{"n_layer": 16, "d_model": 192, "n_head": 3, "n_kv_head": 3, "head_dim": 64, "d_mlp": 768, "vocab_size": 2048, "activation": "gelu", "norm": "layernorm", "norm_place": "pre", "norm_eps": 1e-06, "positions": "rope", "rope_base": 10000.0, "rope_fraction": 0.25, "qk_norm": false, "attn_scale": 0.125, "bias": "all", "tie_embeddings": false, "parallel_block": true, "init": "orth", "init_std_qkv": 0.0447, "init_std_o": 0.0, "init_std_up": 0.0447, "init_std_down": 0.0, "optimizer": "soap_variant", "lr": 0.00524, "beta1": 0.95, "beta2": 0.99, "weight_decay": 0.085, "lr_head": 0.0131, "grad_clip": 1.0, "warmup_steps": 200, "schedule": "wsd", "decay_fraction": 1.0, "decay_shape": "linear", "final_lr_fraction": 0.0, "batch_tokens": 65536, "seq_len": 512, "doc_mask": false, "train_tokens": 174300000, "steps": 2660, "dataset": "wikipedia_en"}
Each number is 500 + 50 x the weight over the matrix's rms, rounded and kept within 0 to 999. Layers, rows and columns count from 0. Numbers have three digits each.

# layer 7 MLP down, 192x768, rms 0.0926, rows 100-191, columns 512-575
514500526512515548557436531414518401524476520451545528484557538433482425532465543495535565570509506602510433516510595497478545448490403602523533499578503480505491487529480561561407510466402486
428480523459582558567538558415457590574469420515459550509487493481539427541505496472541510499445512534517492459566490548475482524592493447518508465555510519430469504529564446467376513437600449
453469525438483521433535494484428496410424552478501473550491535520491482427467516566507589519436589411493541519442546380484474410377491460428501541481504439525498552505472470544586482491546496
455592495537529441578502500580603527443570454541563474527538475414460436518542494531536445533497544566504508451449422498490420454435506586446536423478486486508520455476404516605585508438444512
554447471531413489492505469442562594512476453455404518547494521465516566601538462506443524469479472519505462504466434460517474594416489477432536417421494493487471582535481525461531549471581565
469518537538514460452508621469499462529538551486520547526477468449418527421512516492464542518547468497491522434558534506447553506554480492516482572438625507494524510603496444566529494436594500
552383595540515528517519519531473517511491505490541494496548502497471501401480438515515518485410518574509432435481548516601494666499534476475477485508390519519555415522482480543525519470512484
375500483488517491487529423443545487607535444469513467470486482532449535511478490533554528526461505527573496446413488569545510550438518491536460404479472502515483591461469512484563521503471524
565588492527552500455467529485459449595508515448456507488522539502465481464417426522528476483440407375503472551453560443502563583548544627490428496502479468536410477459525486494383558428562512
470459516389527559508608439484402443474483547497520455437540507473436481566577557540473515430543475501518464492528478395527426509647405429461555521484424479538489441519337535599508405512508437
428467457592585439513562448553470502514584476428534423466492461427533491424462483384441532495525575449451551536504443499445586356478492520570531474550515469485521562475525554477536456538474450
527465425546454550535498470570479482510547519414544491555511550543460503525507506577510532571562480538533451449498543501509539530490479544461508503441627486493565527504575545496525431474532542
549607436576533576562513397478556427679570530503423517409484446497469506565417554567434530474481481495459445517449505483460479441499596500491548528511493438481475453465570423536434565514490476
548480520486547511550541606428520546481501574552492424454481517503437574519488426490528505524433572550403540491364488547477492572498581463538525499483457514520437638539450517465470483530608482
460539505442517442495614468501455538397479503506519451456480616524574470545445513481491508561466513406536483493437490553479510567463507452488484590486499455511419517570491515472469432561499528
476408574513500451563438510482485589592603545447511532557482453422496560413461511515556541528501539500528356533404678504591556434522508547517545602540577561479508507484465530432485525484498488
493473489552482449507461548498512585438578524330358580546517400498445489441560580357554520556580543510545529618508458562539525485533480439540417502442485460458520563524426506449498456523495475
493597453514460460567527579507423486474429509548572586408544505520421546526536460494445540436464453579542475643569509536523450439591550517437486495386590609499540547572515495497611604492506460
464429527557492521430505527613411513482502537467505542526496570445507516559474517547608522549574592447458480501511452516481474481542361505531480504461516509528575563462567480450557505580567527
598461478471515529530431389376518458554618452448614542513515532434489605535549452451533479412526458444447518497571482558436506450543500522523545485501507553466490422494389505495528612506539538
582531510509462479617537551489552532444465497498468531479521537496608484430473539579496467489485473607493411463594527453539527449487576579496449470453447498514528458441516542607381495558516503
444489560576528514499417551493527576425612557547587499489540420455481572493447587506540541556515526462534602481504561461539464506525419494440545533465528481506502499469476468517504505447480585
422544487419439602498563463506568603484523515512571475574532479397461438462462479476537502484473407580492526491544490458456604440442528459537485561558557446516467539440485500523454527448502498
422509468527512525541503566535541536583552570487523580536511531487519523569413506402566542564493558472524671496560510483393453462488515472533503484477434511460440377551519459474553488509538508
570635526428505490491478558531488543580465532457521510539408481486543575381511470430457515515490476545549510575519549485551530464492404584503499466526477458448472452483508432448534478551536448
561475422453453504510460472519542480517551564524462627539440492578407457523449504412446546524398555413526536511469486484476581507531557527453501482539438414467478498494449475452515486431612546
511370441494467531498532447531530537462446537543459511483496487549541444542476503500510452528544463471460508499482447544464476461509519530479551553427543394555533416529520528521367551588477516
513503511556603495469501530535463481523463497484431481418368492488507470552374493566437517426493490494454496443537488512588423459572506501474469519443461524450549513491500545469480529472477470
429416462531508514532401467524549529566488576556494590412477616436417450480559429452472489441406611470547428459516488421509482546514564472471412535571346539527578416500453532526547486606428525
547567492519444551471514384558530542441524450492492467494510564611474589571388550484518446515530471524564521484486476507536430519496468455449515566515566470501453555543483490494489449614498471
528513542515518470534510525436456553545478551539507545521384450568534408513583487439481531512570504510528534493465561488604521503532488493562472571562477511413459602538570521530530483537535433
541502443555412468447591405456439506480504471499569524504436577514489536504475435519597493496447527538453599442375409564532381532467554456561449472413516513527491430559488499484513498477492561
520437557561456499467432493496466625436597483504491554514460638489574543480445498618501519464450418429480503419431536451482569525587458499466546523529543530554498490489554525503432473403493515
442522520531533443521449476430475501538508527502446493588522521459448517578421580513602437542510540552485422447433510564574504398558405545443493477491459529516450518548529502495578515475496524
563503433447589454475414411547486507396557459526512477535606523500494458499422435480508524443520421461554535517543442525530539482499526538488545486476524494489555487505532493447507537433497458
444638469497577520596511459476507483583512516516527519391539417490496411389544435536486508475479464595475446479559555466503515550491455556449510495470562443528515562480573553536430513499491535
428488603514461543385474489496434415490520532405484481511470582426585465570524535443627522518451517536458492530485624502458553512521556546532387449487396442625526422503497557449475515514446523
472475597490405507444536526469412564520509475476432514535450558564471509464424498528549458523412518410507513495514535462401553551566525569464557519507447490481473563516444443476509504430510463
533495526505451555542545543552508461459511466523420491496508548437580511490388560487482410429513507607533520582493550478554548504451536500490568505479517526529484489454594585510546546426527545
573483523465471447424515495440500510468517384498511507505508476513554437493402403477461518482510552448519480491490555389379492438476495534421423377478533519485429485500480472395507478444541478
523401534472491414535447531570535484499467497545435470484526514539466501451548520524533558416546451519437458486434482548484520480439365526480578502431529557482446474551541512520480377453457543
562475415457579555512409537537481508387436515543490408535538423483538534528401468537516510516484457362552453531463529589383476475570499520528579416471531485510527435510495531497559532535561572
366534459552502489513451539558557549487434497502493470487488461477386489616392479428534443539545451552503462518487491431477503426480548476529495491528477450517421532441443445550436532555444537
466555523565547537507540498509533541572501537475416540557574602472582606495445477505537427516549456511474522415564453441536473561415444528485567490548492527498603420505521510530566385488573536
459527503476582499531462532522441556589509447542504540454490446518501502495565519405526429560519414524508450434567478506500506473506440536526568430596591520519482589418533554496431550537531456
417464418488553500498560567452431553479505481518419425548550529535588526535457549431492561481457491529496480407569471475429417373444538422544530453505634480479489597485477527520465507468513474
535569433510531442535467531506368476486394503556582495558485561495514479530602493423513448480473471479538495567463547553425602486644546516614469434571504560489529520551478488523513487564420467
425504490452458492541576539598498483411522579484423432553483463477525655477519564446458390514552486453484454561503512486602518610502475475474628523501457471487536527491475512557522553549537407
464499487544511409492517550594422501524622490555470549526456556487456499539535501475507517499454479442522443489475531484472553447473507489506512536511491472479410453509549560512532579514485508
532587518488524525501522466404407494457469442450474432601439484511516480461527426493473545484543454490481532416444526484498462435512513515436485525442527594429571496543449617547470456531476530
446495418435464424492509482593523562495525476489463523519487467585499476462480454463431556553574485559479508505517469448521502588522594446505453535550464509525416520493442522462510453496485440
475562623456464416484605454506469521502467418500515449533468486496539459483386541542565495473488459480498484469581484550430497462469506487503475534476441519527440565426444586516479425442522507
409481522470529498500503426517537545480456523452578533540445394467518487521497467505461484477453535486522396561506473542463432443453491582428450434544440506551467493534542525484659514459631445
473510430418470534515500404428444501481443537519526463555524467526523522507514479567510464418549471348539506542540458509483536539529563499483498517546461498500541465506484555518436526558516404
507478564527525555461478555492474477523487461435433517518452482451494537520408466513495472521472520571520441411383425454443493556544425491453504493445483614492531513490555499409447458431506495
518424492489533468511522393549487513558492467486514452567529502443528583469539603478492514420504483468565494426528446584429515469507485539556473523479566566528528439486492417471496528455595381
515477526459480522504427428475448499544606508576571508494453523550583407540472488465431478495469529487435470467571573572512545480500534521509472461545477450610489517518493492474505397506478558
498596524499548501481482522541515512547541574470527467491554530449544450575496599573462604506529494503437507559524421511534541370437542560448540574530517462420564513553511481550582446578494492
610631499431491485524491493516409466441474535502528398494496430481545453486510595459495521476556429483559526455470545516476480493480535548524561457494499509552492504537487541558530473539523585
499596452524506526510458612539539467474520501492459458479488530573503425524408424544467504500487487447466453441374616502471452500524536478428487381454502574522515487556441504578541512555487507
577496472512481528583593463541453506497545490488437488555500469515467448547523504492457493508432465415510590553538384435381471452477419390476568524440563483498603419490514418475417402536570497
503543487467507501468567530523563462452562499461519566491546532473550435472405433407472466429467496527502496514446528483504542485570520530573486435515477473512584461479593475505449533437530525
538489485503504491527521485478521495447466454498565505499541625456517444535326493477370413538493490534514542530497515566482590422564501498453524561490511566482523550538478538543530564619557453
462535554540492519519525531420472507358504501410526377508548447487480476463492503359428576535516514501462567538578524509555454512503508451481572561587452538549472485469440536507497515454428489
466555418392478591457555487429537441451418450455440504403518438509532538522484467498475487567492474517561540476487527416475456513415488577434560531486504496486529514541508536535469469516601400
535442528497470508538521558490449553465526469508535554480493579452471579408625489443499565557547517509467542475418462519503501452521493452524459498530424390524463452521566526466479446512544446
532570468522605486466466454506426514503393457476434489583540494490424477510648629547477544508449475503543430429545464517522523458532546502525524434397602566523550507506547486532578509491445501
491353560497488575482470556419545479533541509521460511503566535534664404538469430564484487492557387516516421447436572568468513487481562499496538586545465543522586512401479475498544437558534536
465546472543531538569457483557511421515529452390540576407468594566561575522347481585436540559519480433511557477493481579475550460457512518502513508366484526569532463575454483518508556604497479
535514440457421531375524538562519499578482534467491477496544424510609516442501487443584507536498507476455642553588528469563513434429475617499672562587431579560633570429571533451495514492474540
539492510472469555498478467448489475536417509513490483525535468439540514549481519523491477455452504505493436573495513527402498548571540551548465478485471543461467542443619461483553519540395437
447549598489505512527490479500503513457524487584535530544491475472478452355534514460494498572390503601539431497487512490479492432551454539493509440380563582535537594502530515529512624495594499
512437515487398564572498505482529525481556594447483546560373554445592494493419483405498422363421488531544418532569484507390505538412539510495489501557550541508471467503494486534591439524408536
550507415454528551564410538534518530511518509517661504525462496489556408540431535539508421493519429567516571505491462494502559440512549506519592413523559508524481584490565480522458523487584585
526541581447462554531496509546564540451476483618432468486455499445395571564531499454591470464414530448525491510578497469471513503445501479522514447557509472512436502526408519557499575546522511
420476530465505532507554523437484551481475569570408483439405519571536510536397545434505414463416441530602438473644555513492499468609522436499462483496430527449456486487446474456479474545454563
482484526549563541472547486390526457540385537531419478491536589460556510472464568570531526481526506497466602525467474561558469536554468426455447546477497481519376514448475442561507470447410436
478490638488460518461487500572483511556420469435473546450362537466475452453556471468525500433538527433436498495514531526517523539496563513530382489486524499458531513445571489516544552450513599
588515415479473512571492545469486580499534439468454523501567508611490484476601400481442449490535469570443453572461508505551550491476509411509531425501458454475465466477556390517457506463466565
484528445489505487534452464493469501601439508556467555441503505525503549559501485488471464462533532440545592506535509432487471498536528462506453433507464518542520534579501484496537459539442448
539492485545558604553510541437506478448528431513531495386603517504502549520484505405565537474402476454471538578514497359511461486497506487449504449611519496477379421507448548474475435547420553
557530469508512495518532543549581493525517502556585570554501493508578530523356533485506497431505510545434594440482491453454519477531500505567448475527469543427588457551509478554538428585498527
489434532492473541486572549508482494428532545491550444516539553500440522476597437492544544521487609469536445492597517425509521502548451415445521512537474481515427497517463546508522561525440550
439470532393491505495532586533537555560507490553484510550523531569534393531468484494529583452516443578476418605421532483477566449488560540534427465454487449526506516495481446484452412544475416
517543560484454551529511488454545524594590506504532572593447531504554582552590516484470436545500524593562538506518503538595523467453412469442526484539577448438561573465406541540466487542450478
568489520503596508383444539590416479468516593463561522411470361505435558558506466454554458471524555494556522490515543481419533575488447591516548495588481478449504454578467536474423579515451564
509566434541512600537505469438520546527427431454529460470450521616527435494523495554511480552494494498448619465454468435525488568548549515519479390463482560448417542554568511471510475568571570
486561481517515471443511449411481476486584477500497491592514545524544455525522441451561536540534523561513551456424515495497498403594482577491439447547388495529533514457598468530518541477479575
549464547482587488423490420429470523440471519464562534479438518485452426492588526469525599661508468524517434502470564440472453507494523513518591555558545514470512537547564425483547454463409487
411462494542478424554566482587538503516502506446476560474558466450636494475567529500502446446515543457478433497533504492482451475558482503519488481485597527576537476530440525522438472514480515
437548495451534546512524477490571443441393441515493551557507466461459557477594430486509400504474494533523393443365523527528484537418467452525513496511519575515473568448424540518466535478475464
476423403467473560542526444473518382499443505462511480608498568555518441512528552469464427496461570546508494506471591437468472538451468560488471542450537522561430414516571486497472544495414583